Part of a small language model's weights.
Training: a variant of Muon for these matrices, 12052 steps.
Each number is 128 + 24 x the weight over the matrix's rms, rounded and kept within 0 to 255. Layers, rows and columns count from 0. Numbers have three digits each.

# layer 4 attention value, 448x448, rms 0.0909, rows 196-255, columns 64-127
149120144156128089130127093130192116098110141141105141135157147117176129124097111128107146123130133092150145145109119099132155102127159146135121114118124102119144104128096112126136124123139140
110154128120118142120113139110121162130167116157122111122111127113123151102113092134123130137067096101134136124122153125133104150118129120122132143101146144139130097142124150124161144122118161
137142169095154145133147143135114105164121116111159140156140094163153150122165101105122095142078131079135144129129134151139144154137157131153131141125120133160167132121136104106154124166143153
122114123130107122143138173132111117123133115145151155160112149097150150137103133121113132135142157138106112123141125128151106084138137132166103141130122167140136154129105137132104090086142120
120085150084134141136129122117134151130151149085149159118144123157157093114157129149167127134111143106114120086123114120170141131161100093088119097155138142140106124101109140127122139114153139
139110144144128121107106103094128148151120159136158138163126131139167136136120136114155131118115145145134135154120117134135146112156079135144116134156157160122140156150100153097134139147129123
128131071144113093111104150101135120134102118141147120113126124101130138115122134139139165118102163141083107146121170130137117119139152129163088155122150095096128113134155122120124137170122117
135142098136155113136113138130129150108084112083165132160118131134127151143117158137111125126130178126166127154128100115093122102164120139152094107137118145117123142134116106163100120164131108
113122146121158111113138141117106152123115110140099101142130111151122143115132117121096141136169152125139129122124120154141100136153114111113148134132120160118155114142140125131154145088104142
115095134110191124108100133171129132113124123140111141116101126135108122159151092080152133108136106095122148103159130144119100114156121145126156119160158134107088145161092113104148136092096114
171149121114137109130122162096133096165104110128152121122160140112146132143119109150108143071118129133169123130114111134111143150110121113098085163102081122087160092127148113134118121155139137
123096111148112122123127155128133071131133125129124110129143094149100131106151117123127160096118135148138128144120152115080087148110135121149125120151142119139123124110175099116150152123129107
166121142155170128115071109125123174084160119168122137143147099151125101124166148129136185155165132120106095149124163123137116123146116158152156146100119143178114188146103139113151132148144154
119087134137140110170075105136146139136125173140152132202120142131126178121108156106167112153164143096098128119119106102117075095134115128102124073134120167125163168089121126119141117095127142
126157097127118136127120100140110126134130118143159134118105137107147152111155130110136141111098120130115121120117182124117136099116093135103125157144119160098127136124119104165112161169112132
137171109135122114111137153142106137144120108108126156125102106155133172145083130154098155108115106107114115080164118142169144147136123110147108139112144115117126111129123129166121148160132121
103125143142129096128145140093124108163139144114135124135121145124150136139105090158105155130091119138116129100123123160148119121120134110158101143130108106140125125139163126160131134094128149
134110126100118124131128096115131128128128129119140077095114090104119131125122122137105099109125129130107173100125156113144136132100117104129117128156162100080119126112107114158166122164137156
147126124150146159153166105100113138128152139136126145114126120109138091149108121138103101168129123133108147151177108147148099150117139146107127124171143132141114124083128099098112107122172113
147141063138135111147119156120121101140140129121175147119149108159115167126123126125117109120133121130123079144112169130146162127163121129169104154121137149140146109158123132125085167107099137
141159146113122071114132138148170131149142117130115077118128125166127164126110129175170102147122146153155147105113142164143140117140166145136130149130095113093147095141099092081088132125105154
127076121100128122135099138142121103144152112084147154128130138096113149160125120163136097121135128126124125117148120121079103111119161112108107093168122118157133131140106120155147129168114113
150118131113102144118118118102155128106138117134122100084142129106103116141123129116101127107134138141136132098161145133143125114135174124111128127071127114141118106119135126129099138107124130
148133108137144167138134124134120125130119096099142136139105117108156129144135108137136118094150097131086090111108129117138134119132113104123130151123165091140126116165148141112125105144137129
105136115129133116122106120135099154124161157090162130131152137104091135126130116154140109113164149086113105160136102171149110137137164136129113146166151139089130110130127121142104103176103131
118120102141112131140115128127133113137121126100120120133124139117119098106104096155150138113119122133135123104144141121074069121137123161131119125129114131104167151119120147139122105116137157
124112185101134131144134147159132174130114120158131137135119143153110107139132128099151134151108107114132158130144119135089100154125105131120125092136154119102149150109122131145130126081112133
129173136140132105141139095123117150145084137159091151180120093132127148139152163121131131126161098114153110178144129168144108114141112124156168157132117111147137149129136098114126125163143127
192104142142109143125130155141131138128105161103143150151123115128117142167108121135129117135131121156120132105138129148134163108102133128136127142117121131086169117166146124149135135126091135
085130088117137121153130112109127123109139084157126116125148121119137120157139161183112137097136134126142119138113152130095134140106149123129128124096131116118117102128158153134142093154131139
106106126114125065135134141119144165107154115133123122127151155138154145127126130116119146146131094130147131145126148114152136128145123162145137124112120117109121121140160142124136126134125134
126096110160138122130118143160159109119144117116158122112091154149115143139131142132147132118130123144165114157157141167126083127115117094107127129137148152124127093167141123142145139100130136
137144140135134109149161158107102121133149137150133138108118157133115148127129102115141094132141109127112143124146114109127144107136148117157162120136111136143070133107150125144104152108129101
123063101134121133156143142114154112125150092130130121119122136142123096132109105151152127124129113137126150146136118142088143120079119164113089140116136137148151144116118158118084116140181098
120136115159108151150129111137158110138165128123134148103107119155153134079094130107112114107136132096147143128136145117157118122128088133128137143114129124170147105131144088122137155125155115
103148123082094113123121157100139152105136116157126085110115120137130124107090104129103141145133090140136111145140133114136100112130140111136127129104139099156124123103094097138079146121152142
111158114161109100135120143141101123146100095167110117122114123098142110142118105127127133127129126150124131135184143136118151129117124126143130144113128134153147124134115130126102102159104106
166099125114173128081130106127135117109140151116139118079099118169115123131147152143153132155115096138108117117102159112129107112123098135184119108152121131147102101118118081129152125114146124
092132127118134175109081113086137142104100109132135131108181142166125114153124133102150131150119148126106138136150123107094146164073109134128144136136142104101161125126089107073164108153124124
123121139092125069124146143110134101126148121107090137117157148126090133123117129131176100116136158163094118152127103127152107129150112131124176121115170144162116147134139140183136133134145104
163115129112070108149114144162128116139089122139099191119140158109096120117110157155121113090141137138141150124146122136122120136124152137108149147112124100152128158122150118169113163110133129
146089111143109142138106137138093149119128123134106160152130136130106126120138108141097132166137154171130127122110155117147128132136113146144106136151131145119111117108118113154123168114151116
098181143187133146141126145133133106102124120131144146110096135162105093150089149155121111121124127116154113099117135154143117129151148105143167144129141130124122154107107124149114170132154089
130115117133175100110145124123112136121129103143148115152111145170107148152131144091127127134138139117144125118113162152139133133143157114084145094118121111102123124110157135110131128115114140
102129153114096175113127107135119172089119130116146102129113144129105097124105158130091082175135147106093127128159125134160108155135096126085121136134144122152126140113160112153123137123122116
128103137091121138109143111127121126148145125146142071152142124116138106167123127144106132110123122129119144123123127155166161149113094150108119170110123076126104101133136115135099153123120133
159184072130108119187119104143136142112112148113105096125133136074104127145110122150120145128111152145100116120118116123135118133119146135118146148117089122090148121099126156147087122095145140
109122099123137125113128141144167136111125135108147125095171144118133162158081118131095154127092100137127137118133131110153106130131145129133117150105125133131178111080128098144129127134097159
137136132138137128154093140091129110114095141117115157124122141139117125146115130147102136151098118118139118118095151118165123106156103107123134117108136080098106121142117147100124112181132122
117077127058127142136134132136136099156175127103120126127128110120134121104133126126114141136131112130126119126134123143135126128121100140137125122134153074131128115102110114190108111144185131
133117087111130106117113140100100154112144116118127147149139166187117107126109111126117130118118121112120105130133146126116145088156135129127118129091105111081144120124139077143152122116129126
155146146120128141105165123126099120128133129147105116136124163106126141121160120147125093108130100120128167131099151096117143125109111113097148120131106122129131123079161129134110129125155177
100107138106111168145151128129126133150151164128107149126121128105113132123147173144139142129124113128119127099130113156072151149144104111141179116108157142123131120135152124133102155168120126
141156101143145110100114136129169122113084070136123116162111114090145115122168095139103129136102122122127135103121135167127143098113136115144110121098149135129110128121139130148141116135114168
074145113122140118115166155124135119152110163143123114087095130080169159081155118068108137133148137110134116133122068149130138113116107125146135143147123108123122093138120106172140170150147143
122132140130077123119077125129119116134122167098118141187128159099089140142111134132120164210122152100111162152138113130111133123122111139137128116163167139126099146083145108117129161110118102
118104127157125136127150096113104099083149157123119157132144154113126146114157177175136112113134184103134092123131118114127115097127111111150147132138126148118120100103160151126128122139145135
069159140109118152134134143144115110130112176150134154118116102125121159144110093115076121124098162127116127136127105107111137112153096141131166081125141121131119138112142105134133166146133116
125115101135144113154117141096136116129119126139127131149128130126116117132100092137119142094098135160130152124141167106131131137098130133123143151130134126142152121140144110112130119135137143
147142122112109146154139144167131171132131126109117143127126157133170149119114137118139149058126132157146127123136151114149118134110119092132129120117149134116129111150134122118120102112149120
# layer 4 attention output (transposed), 448x448, rms 0.131, rows 196-255, columns 64-127
089110153091147137093114154115127120117137145145168163152133106166108099155143129167151101143166129107125117100100160134148180135101074173161128096172144104174153131156078117108180144147173142
148162128122120149080107172111125137194139068116132131137130104116131033109173144171205132088151169097120116176155088117118099109123099148102068130141142165133118118131087062135074149144110182
150167107100117118184146141155113120117184123063176117170124147172148134132118124113125130151151138100139138100146125102158149141143087103112067114150152133070120111128172075150131129104132168
141105132111107184114112131190098121093127096120126067174136150094083181127157103171145157093135149119144105114134168165128131135063144102059151108165092166138138101134109156146119128129176109
114113171097147081090146144152124111198126136161128121097136118104076100157099160119080139098097114118097158132110147117088122142078137158135122066146123088107124110113088107127175115122141091
148173121091073133122114145145120104133191083117108129094099103132163163179154130137157146077106108129133132127085165095041156115097156128092105098152141091121112104189170192154167114106134122
158128132127131143128110130111116163141122130110127134124136140114118122128142134146160183089144124122168143119152116119121093158138105113191183103117150163148127121099125125130131160168115138
127149137127134145107147164125076152132081127073145121081197175086131183137119135109117138097141115128154161129125162133128135151155115134080133131099076171141115138150171097156152155125125119
093215127108123105163143136137114140109123099114112142161171092152131139103140115130140099120123152083051134147125127118146130143110175131138134133135161099121171087107084121096155145135133155
183148108079066093160167113119146122125121110157083114126117079088090116161114138139149142169121166090083114124101144148101127137099092137094204103063090120146149143195143152115155112134147131
080085112108153187134105178108132139139181119074118144156067157183144090131148080112138141119122131144130108122057141079083141127111145154123157044089158125107081071157140121131143099140131147
137057114100117126104114137095131073112122169072120185121102139080140159159094125134145081093134135166181166049116078122147118145117107118106069167140119140135155094121120092131176116135132204
087183125172128141155122086098126143106116160098108161121139097112127145115124138146171132154077109109107146143116161129132184083143078169154136128159136149123124139132092153177128099141140130
120134146139107132186114141133135128123141150127115113108159118130093116113096135160140115152128204136117136105163146120098144143142126099118166163168125072085129129137182065121182113094104080
144118157122123134109169101065136141096133117143097119157146105186144150122112171168177134078130122113140119155140052196146137134135131114126162076081130142147126112081152143131172124121093137
109142193156096109121170090106096091136147102136104144155171136122116182152162149123122109099061143147146108161103064133114186155168080086168124085122101163164143143149133072143130170161128126
129088132138126176096112091162110158090097131159139144134123124098099148141179170146120124122160119164117130159159116153119154176161073092151129106180154155139142109103132120104144154126101133
111089160125137071146154078137074139141122122135164086183068134175150100091130142150103142127168113118096149166131127160112113128154131123123150133135063193122142169129108136136084128138105142
091135155151162177152138124095105131128178108108160135155102146138152158119148123151137135165115136128151125179106141129134133144152135117128126173052098152095123108117123102090152067145085119
147162120104074163117122116121071120098161144090212162095085144138188109160107192119167115145166138115130121164169109120149119085142124145114149093103158139161140125122155127122101112140109106
129103118078162128111117122187117097150136138157108103134110132078119104099122166084101092090144102140119155157118038096148096128094149172177112139077128132135151097136110133113138133128148167
127132132162106136134159098158130124090125133143152107132086139126126149142111154139096083133116160149109134156103152168077110076123194123131130145149151148114105161112187094123081110107122153
114109141109148139126090100153110185189102129138147127161125144068101162099151111205157179112137120138161096101106135113114149148140106077117131062108142160137149116144140127083130135175042173
107116118075128123143126102140121115118101136080089172168126137150174140171118137107166107145058131083090124150153118122113117151121151135207156147128094175149129167149135131159167104123131130
107156172134097104117161155152132135150108168157111138110154122106151068103132141111152132121103122110139144097149156124144159140073095150106088146135134201145112137158121143105194176136086133
134110163128087146126085118135135128077133137116071104164105116101153093134148154121140161082121094158084115100091184119138099058107112148160118139159144102185126138126154129144176123139076136
156130116112131163138081166126213085149123096147099125110155176146109125155140120147136048114157148095130149131113153120100091103139152179112051142179085109158141138107174109176108153067095100
118106076149157166162155100128156154126159157113164107133104114091154121078097133145139139120144120102086125109103106115140164193129139138117121125182107130126165114111179154184137138119124110
090144076120083118106117126125148104079158086108128138152104184154071101186118178176161121128174105160151065144156110143174118158124159102114183084168145134166124120137135143123143135124112119
128076109117146099099140157116210163148146103138080116128091179082145077143128204130106136094154118154156140131115110131085164123173163112070146141101139147165105094151089063086149107128097103
128111121160119151117135108104125151108176105170147167114169135148126123097113099101126106145109135146144141132153112167105127132124130140096153090125143117130150140157144139132161120100143110
136143087144120131161126093116099177096148145180085109103105186146158116065136108176123097133119103139105147104105137173156136136126170064183102129122103134137100101112131124119110085127172143
107100134154153164150140081169134149119124137095146133128150155141128173138130089121153156134115141134126145134124182078165165122080162051161132134120062166143170075189159138112193150115099160
171172172124113099167142141124081153090130137117174120184102150131125129138118133123116129181109144128099102146098111129123120088145121112131079155136146122125166128173079139134166125155086140
078123127108129142128181156147165155130141126178124142121158110151115090104131134163125080131108105124159127102123116137081161154084132059106124142117118156167132117087099096152099115157093108
116177148161141122129104113117132097113154123127097124110155137072168113119167190158059097109143171134111116128141090103123080103183130090054134106142150104120136153128105127151091119120138119
121072117146120143156109139144133160115167137156155173118167181157151141106158146137136171114096090127095120098112118117105151124138132181069118131138129148090149118144088091166132141106156121
118149157094088146067114109116093109095163108125120083142111152111057120126153140148128162110171131153164152151161140118118102139113071129140139146123157160120129125094163161128124131150191110
044101137142151138193129098112138151128146137078100126112123172112069083088101162176128154116113116141171143172121104159137093118116112126129150147147130128138081119128102171090104111125161140
128152145139197127160171110155096168122151079126103154124122130148095112145126091098118162130078129106086111112117139176105168135142168154154122061174144115199137109136092079102104102135111148
184124147174134125111185140121155136164114149073108134139144111127063115149129116130130094103079149063110120096104136134114160097140148122205168108133122115104134095172097155111124088179078128
144127169081112134102104139109186080141139121090121111185092146109159146161126140133098102121110129127158126110125065127106127115087127123163096105123076145073142117101064135082099115127096149
096153120143080128129159110145121087164123127085094118117171123129141130167128171126183101118127084178137156130112116079118150136091205149116110078142097108136120099098123127120133106159132143
088136065102129075099125120159100090122136126127127103106123153139195119091062159106146156163118155092089088139115171175140146146170093103151122128170121179115122147101114087085071131124172125
097104071127142120124131101184099105106077108094145098159125146130115079097088134142152116131120096133168127116116109180090113097097115106181103185097142118110143139120127098113098125121101113
178112132129114160146070107110156167105120107123112109155103138209100126088123150157121160145100097100125136090145153103120101103120163138131152131053134153128215081113059111119093072104122141
159149160090132125147116142147095043151173086175130114086146115130131178157080135119154134136142121117165135105093131153050140187131159132162174186149156155119159116145089148128085118167052185
139171113155156106083143183162146147190113147115113133166112088109148145155111167106113092116054128122135136179167115096077178124143083072135106124166165095132112121111111160130144133101170068
136209099134157097138151188156181115095125176132123093120118170077132136115104132137058122118133098156168133134108132155139138140183097160131128101111092053131111133118146090202165152104136135
139104135143161097148145166135154135134132118150163121176130123105121204150141136115101141138052134151142127136120160099102137134178117091117165133170146106136107172157154085152158148140102140
098142143141123098158156197153095124103151121101129139120151140170129169082103153129075128106119106137141136129157134072204142115115072083204135102170142176189125125134150109153127109085149155
149119125120133118084140157126110147122126122094137159215143089142104137156134147115139127098114159191101185117110106131101124109113151139142146138139172117148158160115149143081139113140122136
142109212124177105077061128081165187156147157120189114148154145133129128166134138121141126135089114147141091139155131156116183087166111148118144078128113138156158097117143178099103142148177128
137106164164117099069170120108105124144150110093190117102152096127143157111100187135152125095182159180108153139097106089173091174085105160113115166136114102148090164130132118107096136126086171
172078119130126141086137101165098114090148129103169131076124176122103099112138126133153093127089186113172112134092102155101156069090125159115122090112105119099072123113090119099169119129096129
120130138111151107188118166164118141120159197167117122129167091080152085132080156142164168160086146134174157125131112136120107115135137114183087109129116132119142129075085150134093108161090110
112116134131143117150144144123145094152113136106136135151124124122128155149114160113102109152135101164148117131143103102120162105115135095122084079127184171087191079116098111129147162130174123
154090152107124100154119106127085118130154123171118116110044169143160116130125170145122127116136154136155116136114161127191145141096103116147195109112127107106119134102099107137087127166146094
185103129186134124133134132125062115120160133168095140149100136080134133096140147158176169111168147081080139165110167086140090128128135173147094131102111113085132136091125182123180130130098147
109096081099113138150112116108094167122055121141159083121159102163125088155161089158118105128166157126170130134104152130129138099131127152134139115053174171113130166166112139163118106145149128
# layer 4 attention query, 448x448, rms 0.108, rows 256-302, columns 64-127
100165106142150165119106130143143146114074135118148140161147118135119126145110129105130130107153161143099149153112154098100129149105112160151103096141123125181137148097133123112132143135138172
161123105143141121130121133102118147120149154117106092126109124142159129105091134144168103125160127128114148140124101130129140164140135150122105136122157126153136114107133148121119124161159112
099103117109107126148110116178134119134129135136126118124150184120128160123109162129110146090129148091062115119188117100115152125123104109091145124165138137110140158134127140137104114121135119
095126101127142103114107134146123098137085166123085115108106146108122118139132153154104109109115122098153131134151112151148144142138142115137124089128131122107130101115118131134137135175145127
126115130140143131143138125111122128161134153135129119141151134104166098121106131145119114115139091108125118080138160168107161134107102128134120165119126130084132101133118135176138121134134148
131107165156121125112107089123154147167108136126086108169107123168145093123136138094089132123132132138135113129157135118129168163114129114104112120109122138135146131115157176115134157106174115
097159115125190087112105108162125126145153068153105170164148115146132108123152148145148131108155112143128116109148143117122121119127123116117102131142084108156127122128122074112138141119102127
146121172105147142143143096113099151087155131118144062116123128117107151170122116162105100134126110119125109129125185113101080086133119083142150106166131140103155129130117129127131130098139119
129138100103129118139098133119156145154125132146101111096140105119147124145150105099122124083152169110094139169097116156101132146095129124106119133147089134110137115129092133096095107075162123
139127159113132067147155121118101131120126101092133150149165084137136120136147071150105112138096111134149133188154159147174119103140112085150120141079124137119110137141123112138129131131134110
128160119145172142130164113099092095126122142144161156149124118101113157159120130112160120133123165121153113114130111158149148143134137120123125145151154156115147116080151110068150137157150155
131160146156133094098162113094161098153109062180148122129134117113156153123151176080110116130131146140105124139158131124160074137137125114127106129095180122101106121164105121130095152119093140
079095137175160126151144141110161103104095138112142122121128168125114153145162158080120083151117152171148108097089156151117138149130141099088119131140107121093155159141135133127179139117105116
132142142115131169113116139148125089094124148138164137131145090110089163146124125132126140130147127145091116161113104134155136134143085151111137135168122110151179086105139133129127127178122127
093098137142139180132093139138134129163127130178076137138148112121126125162113132131115141137169113095131133130145140121160103163141137135135127130126159162106143080103130134115145145122175150
147111142114139153126106091170105100139124122122138120160144149147106130135142108104158128153107102108150103134135144113137145141128155127107136095156115163140088173154117149121108137133119119
152107095141145134124091137151084120144125125166112137139119134176157081130111130109128138111105098143094145128148161121121129124164116134160128128102131104122185180135150126122109146100119142
111126161142141150171127103153103099121136111121131152151114116141072169120117074129142167149141101116113190120127121113115132176134138115106109121123176121100120150137128096125170112117125142
126109132119134120138116133150136114148113120125141139138162172132115126130131089120142126117134101154096158119143126148144093123136114124106136107121137146119143128127143086136107106093129161
133156154106153132119137133145148125091146123101130173146140108117142111102111139183125136088144124123132124117133098148100138091118156083109082144133161136109151128114132117135126147129141121
113150192126132141172107155094096128126103133138115137158139134142142090114109126094130109102147125134156140125088096128085163116122115131119130142127147144107084100093125117121155129087140097
150133104093098193136130151133138131119144137097122107170119108130124121128139135152134121108122122097174120135160120148081127124132170148125084132172130098105116129092121124101129136154139155
138139114099144136118120123123125158146098142141150131119120120120158168120132111101126123123149107128183130128166110123127152133148169122174137118185117130122107127096141168150146092092103131
136143135121100123120147147078145162130127123149125082128115152137130087125124082097153134155145144096140098117134159112153157076112147127140181137168126142101120112130178102149167134100110146
130133139139144146086119153106133151105148143094150133117156124130104159122144101104081099096175143107072155112145097125129120143131080113096074136128157162120143125169092164111171130113146150
139107109136165089069087082169131146138138151143133119124121103172133144122113159113159143107112143120153136115094127122115138112123128124142125116102134136146100114141165094098084109122129149
107132149137084098123088108133088166103087141127127097133125110102149140127147148123142134134154120134136137151143133125151110131135115111126136138098120124094076159127171105106141143129113108
128128139112118114094098103089079115118111133138167121107131177173130107133127127087120114122122104162122119146113123134115121105105169109116114103149137148125106101106145111136141132113099136
084080104113117133093114096131126123113091144194107128181116124103111142128158139141122156137113134108111148165094124151138138112100121171155124118136120132084074138106128190139102120115140150
153091133163142130145097151154127153103162115135117122132152154138128130123159147117142102118148104142098135095148105122100148139114132154119103132155149141103117118106113149108191119110103149
139057095137167159111139129120093137098130115123128109107106157104115137127123106160108132150105125112158106114083132156108132145136178155146119104133098159109131154097110111115105126145108130
117094129097137147139114111114172132109146110125122107118156154120109094143136158126115137129158120132102104123109118103127118136136106127107118124072140081082131112169151084129114133113165085
128174109155119130145118134177113157148128112109112116127181140110111108110108098149160118146161136069146104137140156162115159122127154144127144126166120111140131141085161136134094132169108133
141124108136069146136158103131102118100146160154142112121104116121133130146125125085127093138107052146103133130141113156117061102155116103142111146132140102120158128081125159138096174116104108
144124075140065121145125161123154083092166070139121159144137124089176159138132074159104144094166116138124124130092077142168109127119151149079148105120127097104159108088149139108108127112152131
148102137111083135091149107167113124157135163070142125125116113147142147133163139094119086135135093154124122137174172156099110130107185118158128153157114149115102117094167146151131119126165131
143143111139121090139113101139123131151079098150098153114161156134144107124136136132148123149140109067165122132139128160118126135149108146155084126136121139097109097150131174132146103135091115
122133126149134108124146137083106148132127144124159175148175110140067153165117140144143194122100097149122126156111091142124136116126171093120156108138127117154106197129135134123136166118083115
122148139132103110126137160103134104155126136155142140144104122113154149083095152114110114122151127161100145111164165108157134101121135147124115120096124138116116145138143125096140145098171136
165135095146063092120125132208114117121122176169121149157142162087127131121127121157134136113131146115107157133112113108102092096105129092081123107117128145141119163127106124088126120125075093
137136124163109126096152083169122092167101117129101140134133123123103111133154136049144143102119131119131110132140107126134135166153121112132145128107087085107164134113143148139138149087142137
156095102112168118135123135124118132156108146119103142108138134135110132159117115096159116120137115162103159135136121094126172117130119116111149131115169120142112134129129112140126134112109144
098115112091123155097096108096094140138133134116119118166100159131115121107165113105129151158135128131137131132130126148160113104134163135124160130129147143147103110150117116124098161099149173
106118164141099101149128095142140132133102118150137068160164137126092081131125136152108116123111124105112139151114160143145088114125161108107153158088109127106160154128125132115093128120125148
106119134122104158101147116117136160112124104127142146117084118166146156157122130150126161124147094140153150105148117119134111129119106110127126142132157144167143115137160122144147125085157138
120118117108133151121136082122143110131150154098103158149131171124160135106115133096128135135145170143135127165139184077118129126123144160098131107139124162125126094175145173096143112098124149
115118125162153089166134201116115077102129140088118108101131102145117141141109096131136114146090095109143130150123125137158108152110147178116119121139105116155123114113143124109141117111112133
# layer 4 attention key, 448x448, rms 0.099, rows 256-302, columns 64-127
118166109093160131101132090119097141134138087116133105165155117150141089163167118136117122121140182166132145133103092100161079112144105139128105105124137095108174191155118154109116125120125114
053098120155160155073148107120137139147100119167126147096102139131140107139138130117110101117122148136104109158152115157140140104132164075139181128160158117114162115127132144138131148110125130
093128137107083101101126154166120173173172162147122133117169124093105143148164149099112124109133112096138132129144129145080150151132166137117140135126165128072154098109150134115128135139097115
142106144148132113104100128115148148130088122101114123132145127124115126149123142207154105130133127100136146119149128113133169150132139129107162103103143096166121148163138143115084141107102146
151084136098140158154152117151125137131145115128175158135109131150139142147079146106126133127122108130157111096102111146079106124106115134120148188122131125165136146171137155115154147129120127
096132133110078126139121127095150126115134078116114140093147170135128106112143158116096134111145097162108123096137163155137165103136118142110119101128134120200160099122165146106168098122159122
102117123096111119114111139116107126127131128119094136125142139153165153142148119113107146158111110128101142121134124091136128135114095104092110121114127169128105152099134161153075159135135140
166132159112108141136138155087122124153135131110147069113129200134155115140113115158150141179116119126135131140136131142143126118139082096143166111137133112143140143168126144140111124132141083
172145102132113118154169168089129117142142092164112165116129117153137157153115148161137182110137140100115116137124115127134128133099130101141102160126126143148108099116117163094137168097143154
105134158127110075144129097115136112153145145122112140106168103125139131132127096125124120133115097123117119145153095089168137082145119113154132127105101155119124088094148132145150095126109138
118133084151095137092113115133121145167128135126097166114126146099131124091130115099133127171133122171116094198122111197187137105131130142121111108132135135140109137125124145188129170146115139
126121121094126103100144139137120112131106108156118143106073144156150169132134109111151105146141136146130117126126136116139058131096134120154125098160122115113164106090131107129111133159082158
069144124154165101157128143090154105095130068131111183122118145115096157123107136107118129146125147136090121092098100133104145145121106117109126152132149114155115108120133110115160155119111138
120121122135130144110091158130153124163148136114116138170158103084112133145103137137135135090170121143079108111159127123170154153146076126122147160146152130133103124134175125127126106124139138
157093139086132143122128097134152086129133140175115098142098133168138126148112154157118112144135132116137132162132152184170106138131142113113087124117133097115121165136123125156089123099148113
103119132095109118145146131136131141126095115092140109164131166115127150131108158095135142128143150115146104120147120123137163114128139141124091099143143120157100111146123146076170130170128140
150069145169145157132119120147071107136164108164140134118110137152118095129093125112141126115111103086118082117161145146131090130154117156120136130097126139095108146121139119125099117115134126
095145090140105151109121144117102148106161128132111086146142160136054149135140085170142151102171167127143160114117208155099071120150149141091160103096099167124126137156116120140159117109092130
082107164119099129103145159127130114155131120118132134135131144174121131128120159119118148120121079116109151152101115105099134125136127076118151134115135129134149142139162130151156170125138127
144126077196120158127145121123093125132127108132152146148119093116151103079111146112121106127108114099150122160132100102124148192115155134128151155114126153087128133126119141143095172128109147
100154112096110168123102148093141180147123118145087107138145141083107098095157125125184110123156133102133130133122177102123155116119151131159140129082108134109110112098121142097114116125149124
104124131143121166124117128130179127143131113120085102157138138141111128143168120117094119173135097130144080132117117148111118092076123142103135138110143138136131142057109126114094120135119128
112132117095134084180115119147103164139144125155172140109080151159137141103125143129175102127106137154115139122109133144143134105155123105150137118120108130137090112114121082163083147161120129
119104124131139114158148109136169142131146136157096144110092137154120157115104098075125136146127116115089132103127135129132134121127090127154118127182137161087093153088109152159142155145133132
104127109104137128125149135081100102136124109110154113124123110123127172086134140101089112158116144111093133144163113105123074117123127141171147114104181141152151118123166164186112149142126147
129143144134145094131110127164135150096138148129122124084101115139113165135158116124113111118099129099135133164082135160111131153131177099147102114149122158145143109130144144048108143107125108
078124121148158121130177142106098130123116138128124140117092112116208091111104122119071151124130118131147077119118119133116116123181134115160137104090139148119144120183152136116127101135112094
102133076168137094107112082098132106110146129115134124129122130149179105137126144115148099145141173148152124140142120086154125119116128155091121125121106157137140156116125131157142120123154125
135123138152109118171103100144095150139133115138085153126127087109148099134177108139130149130131128115111096112119121115126160095084145152206128126178153121135129096158095132154095123167097118
151108117124096112135092098108155143133119191135153126085122109155089157087205128175105124102149124126104135136113154107130137172089104160095164143091117147146087170135112146164168135156095105
128105096128105145161104068099076111127131125117079125105160182117139150122154162115149130069163156140179121124091103106087171142151161129123118148094097144155135112129162085133088131121134112
108138112147130159138136142105153093074127105145153136117075160127113084138118187139085104138128124136103106109157112152096127107198119152107131145126125070145099120144101128120163092122147068
166136116141070113180139140142155177120098122075139106146138130164113107170093141132145148118119156156145113100113147169147129102110182090165112152129154143112129126128123154144121150116141148
128133121142142146144134052159143089135126147120139135151106119131107141114124157150137160115090142129128092151133164091131096156124131104137163149129133119138126102185128094129109161113137089
135128160104122166140116098089156106131157107109143159166155105138132147126128119140120140127133063142077092145143109169080127151135128165163142112149137127111114154089126129197142157125126121
133124131129154146136124059117130173129136168126165136109157122084095097092180108123113094154129135142134128107094140109120166128133131095124089151111086156087115106122166128099127182141156162
137143140125111105149136094104102139159122159155141148093102127147165133141124168137134146138157112141141129171110150115139113131107150150138121134144102119134140142156095103129095114128109149
164173158122129099144121118089149140151165122121133169103132154115128123157139114170088131137124150144099134096124103106205102144118142110129096116133110157117116169138131115102163109147094122
134120122164159131152157151112108135105158131133158135068148127137172136101128144130120133109159123172088142156098142172115124076143133132148127127112120108114150126130130119160135102128074155
119126133154147111119146144132101120114090192158098156126148143083101121135131135165090107145115092104114137132080101103102160154141135155111142128130139159113132093132109114086170103119119121
192165103105098182142157141133160129143095165145147113135124124104143108099137151153145108099150124160116121132136115123147123153110105108099136118111135110132171080108118104101111132125139137
135103146095158144149125140157108132126129192067130136130123127125095130133134120099140122091116130124147150154119105120140158112127103100128149091178158117138113129105141111105141163151128140
132154155138137117094110117129126125114125149111132111153103121147105129152160162143136105084155127100141174135110080138125162096120139153168123149123143116147109138143110139110070171130092147
160158119136123102187168115151170158105112161132128144146110102129117091084105150120101123115105117103150134121094125129144146100085121137190142137096113128161146126111141114123099131140145146
177110119117144150108158065166112098123137111111148159102123119149111181124131110118139139138094115151138081138146132077129134122134108114126162108163175143144147142127178131134129065156119089
106073142099141136105125175086127142154093142135135169141154124117146137153136149105152142107155095114108150142169120097129128095111203175126129118160131142124128116145123142132055131119108153
115113133118148133123136164116149120183102154083100129128163093154125102105107124090121093111122110073103179084126091134202138149141125141105109159130119138124126171148131167138106160104129090